config.yaml
num_hidden_layers: 12
num_key_value_heads: 4
qk_norm: true
tie_word_embeddings: false
init_std_o: 0.0
init_std_down: 0.0
learning_rate: 0.00286
lr_mult_down: 0.7
max_grad_norm: 2.0
decay_shape: "pow"
batch_tokens: [65536, 131072, 262144]
Each number is 128 + 24 x the weight over the matrix's rms, rounded and kept within 0 to 255. Layers, rows and columns count from 0. Numbers have three digits each.

# layer 9 MLP down, 256x1024, rms 0.0938, rows 109-255, columns 0-63
152109116114138126134131138170140124138109124119116091145125154142135144150129124117125094105116138128109126117105145132112094153130138150141129135149127117088149132121086137169096120123098128
122094152135148156122183133100141123121098157088133087128111114153132116110136105129135140166139123145130166098150117132099153166089127142124147103117138130140119136114174141125075154127115110
121161076077131109118119106107136123123157101099131128118111126120132132123114145118141121138110133134108136075147126118135149107114083170160147120143127119121157121116131121130129114117135145
092107095065129107110141114154135090146098151120124145126148137133106166150112106148163138127142150121137075129137171139149122119114159113139167144114122121121106131149164158147133077115133119
131091122114129152127171139114138058150141134146137093097140097091122118123139135105163128063163167067115123156128139136133132187046131174109130136151094089149119117083099155111135126131107169
152125180137155121117129109148192119140171150127161185110208143155088124129181160162136135090112113121135120135126145039176125117138111116090104192145105126171152135120159180137158139162114143
114155122116133112091110132122117157125136164109103118126113134127114121138158114080103095131135144122088124101119119110157113105066117137122173101119135125121141122141140114110133099136136131
161110125122114147101135108118141126145098155121135119091130132094146112109157140106162114094090156132162087173141145136158109114118151156127137101110093141124129118072148115140141120106116149
127162128104130155125129163116127151130118101156135111123145130117185135137091151116136137103101117164123127115098141177167150169105095122080171103139136146162144121126163146163108110149119138
149104100143079104152130105132094146150101154139104118130152146140117137107169154173102142153156091118129133108080130106149129145143147101136120144119116146115103154111144143112137119113120120
076090138134120138134095137123094130099109110155132094117137106097141154125115134125156147090163088143097154135112133145099162087122102132109059090142124135132116131101148144134143094101160098
136151144135154154149156101161121140098129148135075130116115138154101142134122115142136161130147178127164186130108146150124119108141099100102170114119157050118147099106104122071114176115148148
152119144086111103103167127116119111128146117101139097094132140112121116118084088130111126155132170145148140102147098090101141078126140134146082153133128148132103177145102138180145103139142110
136131189134147097099106084156057104099129120103110096114120127150123134161114110139088111142126097096136124124140132155140139176127139163130141126165138114155111152082138091142151138140091140
123129135138158132150152100160105136110103120095127093107101148110105143138126087116109124089152142115100172144120131120109097099135139109127129132160105139146123160136129129059126160186132117
154129083139136125123099129148130125159150135171117137113141168127108127120160156193129130082095135118135157155118116136145113130137120112089148176138142141126122129107160123095146119140115158
167127142103086156109097141122140136167124100117086098136129148135104151140088099164127085140146129141113114123136107103130124102087131127131107128178090138144135116109116154089131133110142165
125131115090135120170096113154141136110164133144149147124124142115060145144151083116084116076143118131055116091136148183118120104110140155105107128118109142132075153115126118118157110130166120
088136130094167139143125077131139096110137104138134130125132136107130129080157127135132127120153151140139124149146135169141160095083118116138095140137116151153127138142120120133126120135104108
127147157131107118110162132160155142140122147125145127110155122137161139115112126138139100113108170183086118108102120141121135107126131149131132146107093089140101136110113169104142142142166176
118083153105143158145121125160182150138134117159108098106107093148160164143133188101109133133121121104186141148135131132063089127103159125135123121094162173089113129132159122144105139114140115
133163143134137134124136129121099101120132127116097113159132152106152170116137111112112166128093095132144139160154113169130132149131147114122158146150134102114124151148123119121123129101138115
144139123126108099131142125125129127096096139117092122142130108126143088116156138119120130168109147140153168090130140196142099116149156088122130100152120139087136129163148127094099146113130117
135104146123142113121117129130116090125155164132144148143135139111130151133150132177162111136078166100101090127132165121147159120117107138104139079060130142137156144110127141096150122125144144
163148115157115087120083114139107104179093140107107151120129095102135069106126112111158134140124126118090146109141128144131177105134166163105138120166105144095122132154127143151114163132141128
117143180052187144148125142132120116108099150161115131130126128105112097130150121124132107157125144190116145132084190137104142129112147143131095132135111160123151134160129115129123154188139148
147106101121119137147108128137123123092137161129114143141118134111094136143123160109128101130156116148130146164108147102123132091111137130112126124091138096126168154127134153122128123141094147
093131141107074123090085153105149133101128142129134147072093078142139128081149129134127100164159158168119141182084103138160103121159162088146114157124080128134104141116165134146084165144154162
051132122192150226148145255134201006225211254176057169113255209199176119084205152174255233111106190190183193229121127129128101255212096132158148115192121144140111204217124115072214167081154197
137095105142093110132159150128121115156115160122132119107113144091121192104137130120119151091164174122121097120130162125161101123111075079160129151129158168138120129114112164118134115135146126
157122107093103133111113106123148143173102152118152210148139124121136070141174138176160098119121152159135162143091119135122108139118148128129158124134143126131128140158139119122125114144150126
126150097104165116130137185139150109125167114156129110149134205095121113094129123124148124125130127120208135058122131128158142097138137128137146117142173111137184163122137121134123137138145112
151124102129094125134134126150096149157159130157126109175105143099173135137167188159120104096151124102165083135137148103137160160105177136170092173097090130117097123136113089101148115147152149
072160128104159103125114153163113138131143124109147144062123142185155121125103100164101111112179137205151140124120098170118128095140131126106139161089112170121136128165116128098105118104111120
099135137103086158144141101147104105114113154154114123103138089108155107134126133139121119144136137112151131099138130162153095125136097095138139150109193142086124132125158107114102110124159153
159150126148137080161114136141160113134101162134126117132131133110161137134085154148097136106159124130157140127150113098116095150131141140142156131102160123139098134171158141151124112151139150
143126129112139159151120122111140099133148140163155127104117142136147115135143140192133113123113102099101148104144122117115161114122121115119125110072118127128093129173099081136186148081144127
114144169164149113153146102131141151165108139127144143134139127115148101147117118143128166153138145155190153154106155156169131162147129148090134105113125117129114122109129141132141138132110103
095130115110121132126116132128110099139107146147101127144126165070095121152094097126117156149125133097117167136120163130146091108086102159150111105133098110164093155102133147120167124129100151
153124140115075064150150132143105136130104126140099126102097183161098119076113120106137105090175109124131156129119153128089131110129127103142087133113100090127139121115149151142138136119086093
153122129107129075154137109113118100080109158143150100120108128128125134137152104099136123147128140142093106131134127118154135116101152132115174138121126130103129137089091135082105154134116087
123139127115140141131163146100115134140118138130120177111112114125106149093145090135142096098105162139110160143171147124141135160145102099147153127096148145102132151121120120054110118121092158
138147160115138107131117150162113111166132135149124131167150160143098136163153144115135153126106067144124120176088116128123099116150149129096125164104127103077092128152145097148139139120128129
128110143119140170116130151132161116108145118165111160137123120129131160135068141097103128114148152060113092138103144196120112094145107146152113189152124100177144119154124154126136121136124098
094165082150075133158139135152149108106146135123065114151105125135091104148099132104110122159147130123119155124129083119156134131177138127141144065119130106153131129095101146113149113149114135
133123112137136090141136128115115142128144088107141145112099076102115104094103132131123137145115092106137129122075132169133108137136168145125121115131115081123145130132109149108158098116133121
152095142136144198142142151108125154129104143155138082116115142102136088121139130142090144131183124078123116118131155158139088129135166117126132154136084168130112155110158160119156095157133149
098136156168102121100101175123118141144140099118120130157115090154149105130114091132124129135125120103204121114121122136142166176117139118109142084115104125091092124125138127077138095119105140
130122117130141082121110118150112129088143126090157179152114149118136128094075077109139140101097101141133109147082112148148097085130149138105123126111154151099126155180121124137157121127109090
140100147150128117123158146103153147152118152094107097125114129144129152124129111106128137086131125184109116141161097168135115116143149113131128144120099098110122143146143115160123110119111121
133177160175113119115134111109131090145140139095152099143156143160113131111125126146143105158107130125104099155146128111178113108157132151128124130106084120124128126165122114117092130143153117
150121135116159149106138106120152101184097141138122081173101114140171091119150117064101137150097093164130092137112128155099104128099115115115140095125096145184109110079117149152123087111112141
128174150159070170105138168133111118128165114163103155115122145137120114116097126082090120152103086136166071109146134103117110068103131138123138091144086142121117086114141120192121128078126141
128126146129113143147108119117156109140127140175128128127116131125142133072157163106128164149107145109097131132133151141095099146124124133089156126099132104093131117135129163080142096115106128
160140108087128138139120077138089175184163106131109130124108082102121117171113124128149125086167127108129127106079142154134146133137144145131171135128125092124120112111121131116180117153161113
163126135146153085117124113114125172123110114123096129126146105111108184110091153115105143139102118102105097137123126134160150135079100127113148132144151131175101141157175156194093130155136118
141110084100141130111116143156145139130099170138126121146118146139180111134105125136155084146111126161145122150134132070097122149132158136168112131121167141098096128102152150111105125126140113
108155134134153162143121132126129141133202126103116097154132135083126115150077152146100094103129111129082124063123155130165118095102136112145139130136178138142158100101130138153141153130106119
147201089168094125128112152078123146090129081153129125133119112103136152149107112125090122088130138163115118081150106117133131136105143129100147083139134156128162111148156132136143110120101130
090140105149116143151131123091123063119117114106121133090135150125094156123098113133130122109101149115152093127153111144109163121122137169127118108116167151098137131107112161092144083140133105
109108121124088131129093100074115134095095162173119128103137127171155143147149111129081136112120158189144149144123121131146123132125133191157134137111116124159196120142144117114099104101141153
172143137178139099157111144139096124130129143150125097105116130141105134106120105139098107119098143116134127097148122084129101149149134096124177161168141128117170121167131079142075132140099179
113140127093139107137162090139113103144175119133125094127137144161077104107146157108068172122140154173133104113159102122098098077117089116104127127122135126152137138121123130091103064105164159
110111122140172108098151133115135114162114123121139131144124113148102124153122123139136107078148063119135112133169122135106113190159109105156152124132152129133126139137112153159115128084153113
142134132115179127111163145161135106123061121118129140105134124119106158135085152119136122158139115109145121128126161060152096059123120105104135119129125127112124152115145114124103111169111128
140154122120137181095132143098118147140128094145157136184121120109127149110116158139102124148117126089110124095140116084103098151136145136138102117126152151195161131113110118179174150151104119
144100124133156154121099126126098133120117140129148090162168121156132165155117137122157129140129134110139085097112095132142143117111122141155113094154140136115103155188114118193120087143130114
123116145124141146108153108146183096109141122137129167146151107139117159190130140112119126114120137154096147118153164128151155140137131161143102168132113174120136105135103109178164133102072135
106140144082146151104124161174137127152148129146112125111169098154147130095163141142127140109189121090122135146127128137133118111157128134095143114131123109133099096116138126085157114144155131
113144128104122110193133168128170094160126168150119115111195176168119096094166144093159156125109190140136164173086099127086140114176153157125178144153111157089088139137152109127084128142099128
135135105157131114129107131102162121075091146149084127118083113135082167103092134081147130128143148135114096108141143144101112133145151144148132162147102118109116086078174108152133131136160131
097140104109137147123123117146106126159120139158136121119120146112144080115126157129118109140141113169146118105138104108145121138169117140157116123177107163160146134125153141096154110111061116
099181093104109029137132162154085200113021118136114120142141204014073091100142167091013145127104117092081073071169081114163113109149096105081090147153098091078167130093162104135104077145136139
112124160147144130130137179182108118153140145188178132133130140139112142116112105146142141117111100113117140134167140174107135085116120151144146100138089101125137107124131145069127145150131162
122175154143144141160127128128165151179150137130130164084125145149090139156075096117156121150129105091094125142125123144092077108145107149103139127158135126132139106100131144099125142168139129
153142113091154141129138140104116139126124152143137091131136122128111145109124159094106149162098094130162138142102103101127112132104081152086123105118117107113107106130121123138136121125167174
119137135180130157150132097154166124163157174110142097119115145137128120138106145173146139114124121166120129165112155121141164122137097127102135181112132112116125103154116138152144125079137133
166135155129145142106110137101136093153136107131155082146153118116148082116137127148133140129096179086108150142129125108125144110161129128100123090102076101099088147126129167195093109126188081
170117152099097113143142139130127105082123132115109155098138133155106109117101124151135115145181141103090131085111129078095147097122098167102118117137143163061124109134143139118141093160120148
142103140145154136100136133146141121066108108097103127098129110099155079159129113108128137130136136132140165128125155130149173095100144166134148120152124128105156095123136164150134133166122178
132137143103144144137103097159130105119118094135154138084087098156150124148130109129163143169112160132088140147133101140129108166148153162191116140117108141134101111117113122132152116103127162
127149140143122096146105165110148144136085128152109131085107109168088089122133113108146114121144128136153145092134081103148082097153107117129139138143096126097129157125155123120094125075140131
156166095125099120117115130154140168150127136133088138150153123094115149140137096113125127124173101094126136090119156156150137149137146117091137161117086131146091134112150121106158144130122141
119118136131127112127135122108124130139122135148149133140138144119135103129119139124120119126123110065157159142124144112103120118149144083153106096135167146119115125144153124035136121132110090
113147112171120153128116116130074106154142130113125119142115107112160125117152134101158132138136146114128123090133128126111167133122121118155155129135108071123152151101125141153112081128121093
122117103120129142143114122132087157086114123129093154130143138099047124124171128124119142099133135094148140130129140078170101134126098155185120170160135150145166111152140162124140106143146142
132129106114145114108158137135054093115116096145132139141132142134082138137110114151105144083170117163141105148124130074125146099082107157168138174145178134123077116118135077059133114088119146
105133155149128105125128119112133121095096107141121115079070132130091139147114190124125116136184130155104105154117114027093142116111190124120136115100141108081146092106110124016147147127108103
111144141103142101152153143087140123160130165131160155133147121127123130185115169137078130154133125119144127143156111106115152166102098138137103110124137093149177128117135151113120117091117083
063082138128185093115143153133106130106124115137148148133097143099107107105110114155140112107128130130132136127117111109143137160133170130153145122128166117092117120118109142133143086151136149
142116142134160136131112135145108146160143105175108134132136121113114112191165142107128106123106098114114143098127117167117142154134132151145144159110114129102103137157152137117159118123097150
132165135113156155075127159119088125089143116135124108131141105135113114086118147145133117109137139161129105100113138133169147126127128142121151109121150099116124164115132120124105159153110142
130091156111149118157113125156100123130112113144112073150163133098115138155152160122118111163146118119118186109138093157131132137112108121119118129132120189137168133102120155115129125131128148
115077105093163125106178150118096122109107129150111135116130102099172130108124135144129140119153126110110095132135113158124128071121117143118119094161150102115127117117115134154085143138128181
171117112076159153122148134109100128150113122138196138136109118130056087124119145110122127130142113123149143126108085132090130145151154147158115132125128104140117120172120163136138111143126118
132166128168081094094140132129087130154111133119122162112114104137121137120133121117105139133150144073064115106147127125138146121160102075120139142124149119136166110165124081162162119129097139
146154166138135080143124097130095128131139151113142109146145067100127186129099145162141112135149126165118152157124148087101098066118124146131149173122138105093121113139129096148148138133128132
123127151115101154133111116160086110146121128081133144139141162139139145115136162151108138129115112100112116145100156164110114161124093122138169110175118096142145099128106150125139128131140145
130134184108124157127107155124081137156113168116124124103164145113136101119145111113176107152110156109179114112142142190109140149146132123152109154094180127126108164126112166158145085136127112
121123087134134130124142134080151092103109159143179169097151116132139086145194145103141139136157140110106149101168112179137108155129099155122154120158127106116174088169095132147114107151130123
162108114163106112124149133094131133085156171121103143146122143145136058133152094074151124124149142110105106139136105161112140144111142125157085115106101139150096134174126094091130093120116127
152140170127111116150158147103144178162116139088132129092115104147056127127089100114118118168132131166152118116139119162093180186094092100133145109099145142144122105124153115093099142152167115
128131160133127119119166139150126154098127111110128128125149120115111134145117136138139145146122117139079146156111145062142136143146165128141129124101103148151121154124155138108078151171131135
112131102129116102109136112124102128133121124117158104144138152107161132085156158092122144161101129119105124109112159164123134126107141134080127109152121100151125119154107147125132096136114127
135127168125145118117150151118074138124119173131091080105123140132164168104107124123164101148134130142111137123176133099130125178134123153089128098094118118153119113109099116120145137147122137
109152155135160080127147162080114131120114126140105132156091101141118105105102131137137096116138101121162088157133136125155113169168132116112112090112117128114159170099147131114111126105103157
117131137117124112137132143121122133121094139090091109109093168106137119128100143095107144125125143141107141099145127112123102156096140121131112085126144143115153140155123124092111129121130164
151131119111120122126114123126158134125163119137153153150113152153163138094135121135190124138148125136105147134117124119139156144122139109150141112151128161171117127144136120160129094120089170
117128148066106133109095142158084100116134174149096156156146116127126127108126139138140138117093135132104098134087161107133145100125125115116136161122139149115163133108144123076134116139153120
126079092144127082165131110095135115128149127156126146135133129082113111127174139157150100101137127151078088125149117071117118134111126148092128141111118125106120137105115141137138117150154055
137120078114088137123131131105133132104111135098145131168103090115175134118184153083107145107165116127118145128118091090139107112131147091099099125083149117129103122114147132157111119155116153
119106154159132098132132122120113133154157110141115151137133121095089182099112079132128128151102122121124144114114150121140138118117127105102096117109118146116110172126126129128124143178102094
156121163121090128123103107107125139066135077130170101150122120128143114149133110146125147116142116135125111119141195143141094151213122131131148159137122135194070146105094154158161120135117130
119111136119088139116124100162116146105146120122101118113129143148139078118140136109126108146110113082149092139100132144136155201111126091138143154176092160110084106096129077171118151156172132
116139153084121110142161121126067153132125113139170124122137135125101096048139080093137113105143127148136167120090126140149102160123156098133117161132109123166158122094145162211164091126094186
152120148138084116131078145136117100111140145120194118147131126131096156151112121070167105177112133140076152127119117088125173093135118107161156113147149151105096147107115169127147161094138107
096128148094147127170156132112157141107135141128142161100116098130140138143142148137109113121150108096159104095083116155142132117126108110144136161169115135135118133131158080130195082128104134
106120131120098115161093147153116110171122135127125108135138112153095121126096115104129165119149089138104144110127098104144171111098140127152097120103116136120156122118116120111160103089126145
092113148101137137147106120130171137163134090121134126096154128112167142119123106134129101126167147187143090113147135128138117094134124119105090153124096107105126141096124109146100130137140143
094112074159124127144119160154093116160140115114120111185126136133130139129140115154111119108137122158140115093104156183139145129146133154137121095124105124149127140173163113110131127134179109
141145113149152123125110164128092168141138142101145079139121110134114114124114087122135119140129144129141089114169087144141128117143093135132148149104129086085159152096123134109121140142140111
183163083105116119128143131099121114144111146106119148098132063094133103104133096120137128103167160120169132121121123113137130099116109151050111119131112127149100157090109133135122147127137157
123131130131138127102112118104143118130138110140146106079148131139172130160157135151159137147144170158146183157137114109118131087104117138147093146120129145089131132161135144134109142124130115
129114146099134139103159116088107146097136135158138118132115094135134126095146101139083137119128150124085132128137165111089105147137127147099124121132117092090121138130124102116130100150141148
126117104142121104104127139088114121126143149137141106140157103149156102142077123152123117118090151160152128180113143139136119108139085089132122093129126142116141123130160118154167122114142120
103109161157109167120116120119133115133139126104133119097125154133132180164116090116113103116137146120170135113124102064119141094120111096131135111156123131131077126105094087105102106147131146
116148135117147131093098171100058100113139141097104105146091144135138140114109112145133121133117118097114121114129127091111141052141089119151146160175105161134138115149127124136122142112123127
138126152190112151116129147096096151116142119096138147146084147140152122144155133140116118130159177142112164114128103113106139125106057094120096170120151082166122137118101095114114157119156119
108109113097146120138141152089161132135123103134190144123130123154165080085124122166140106139168151128174121132138119165149112161120083164104110103176062112085111129118148123095131116078099119
123119173074129171087125132142142120107121147138099127127138102100094117090136147148124143119135151154119106102129085134080160151132121136086105086134140083155138105140118112099115153132099065
167134131130160129085137153107132151115109148133102121100150170136160143086110169157139130096118083081113092131127117151162170162109166171131103173181112144123189144149136112106106089059127120
151114123114132126135146119098162153114111103107130105158095136129154101113216134117137133113129109142102124142148129095117106129130116108167161121147140110097157140103096128117161113112169123
124111086092148168165129086116121149138122156126153081144140125133139121111130147135139116141118176168136158105170147157112131184149085151111119116128087130144165143113167129139154146125154121
145151155151132119118126065156177139192095114095151111112100078101154140116144144104079122106141117151103122136152101200131149125104102117130131152116110156133129159104118173114153144126170112
132085149132110164108135142155170110092163105140133118130152112133126139119158081175142168208097150144118130108157083167107137108087145142158177120132133104156089134140160136168133107162150107
139113145118106099131132122120114150136105098088143112149123156134127154148049114092131144100169080144113099126100129124130122157100135118120108090128120086149062101146101124103138142100133175
101132118164095158143136133126094156116137143098097108132123148160116118148120158174146143142122138102115106138130146142142162098088106134124152154104075115117099133124115139163105134112127126
111106104103144129139131177110113188086155128090146152115089167107160112161135146122122137094129075098119100130159121126128120187123196082129147169128120108083110129092156124091119093110130119
129139121158157114099118091161140137101126136145134135123111101140165124088127107098123146171133102084144156150114137087126132146139173107126121123116140142135111146091129136152141156125114098
148128170155139148134141136120167099129138106131134128151152142135119142118110081116074153101087102155126142124119128087158145113156132149093109137118141163169123104121106154161096178133098150
128129110085106141148099124120113186137133173125124146145101136115103126121161115117155113150124130144143128105156115108119113072124102110107129129150133117125122163137169098086124103146107135
103105142087157119133122106085145148118130143129087107144105136117079150143159134119109130146120111151098134129115131137099119114151132110090142129148098058178117103101147135070102143157126119
138171104128069169093112091085133107130144151146141109155128116113104131078092125142104097113116132111124149122140134141113095083112157105137109133093137142151125133114135131173138160139139102
143111102155122180127138092147165111099106121157108121108101126144084144122071103101134119141113119105089113145115146103116131124141127123149193101178142138114108140146095112140156132076106132
103140127137134105136125159138100103190168101155130155101108171125148130120087100134117166118185155123133134115118112140152115221131120133076126136116095130167120091093100125168099086149130078
185143072123122105171126170118131104125133122114149153124132116110158099130182163137076135146117130140132107127143145141158119090098123126115142118119136122124128104124116106145154142190138120
146140135124136112121121143114177146119091162145132105126099167098119161153167125112113105118152110122116096115125153165152139119147127151135122135145147110131176145113150139079133168117160120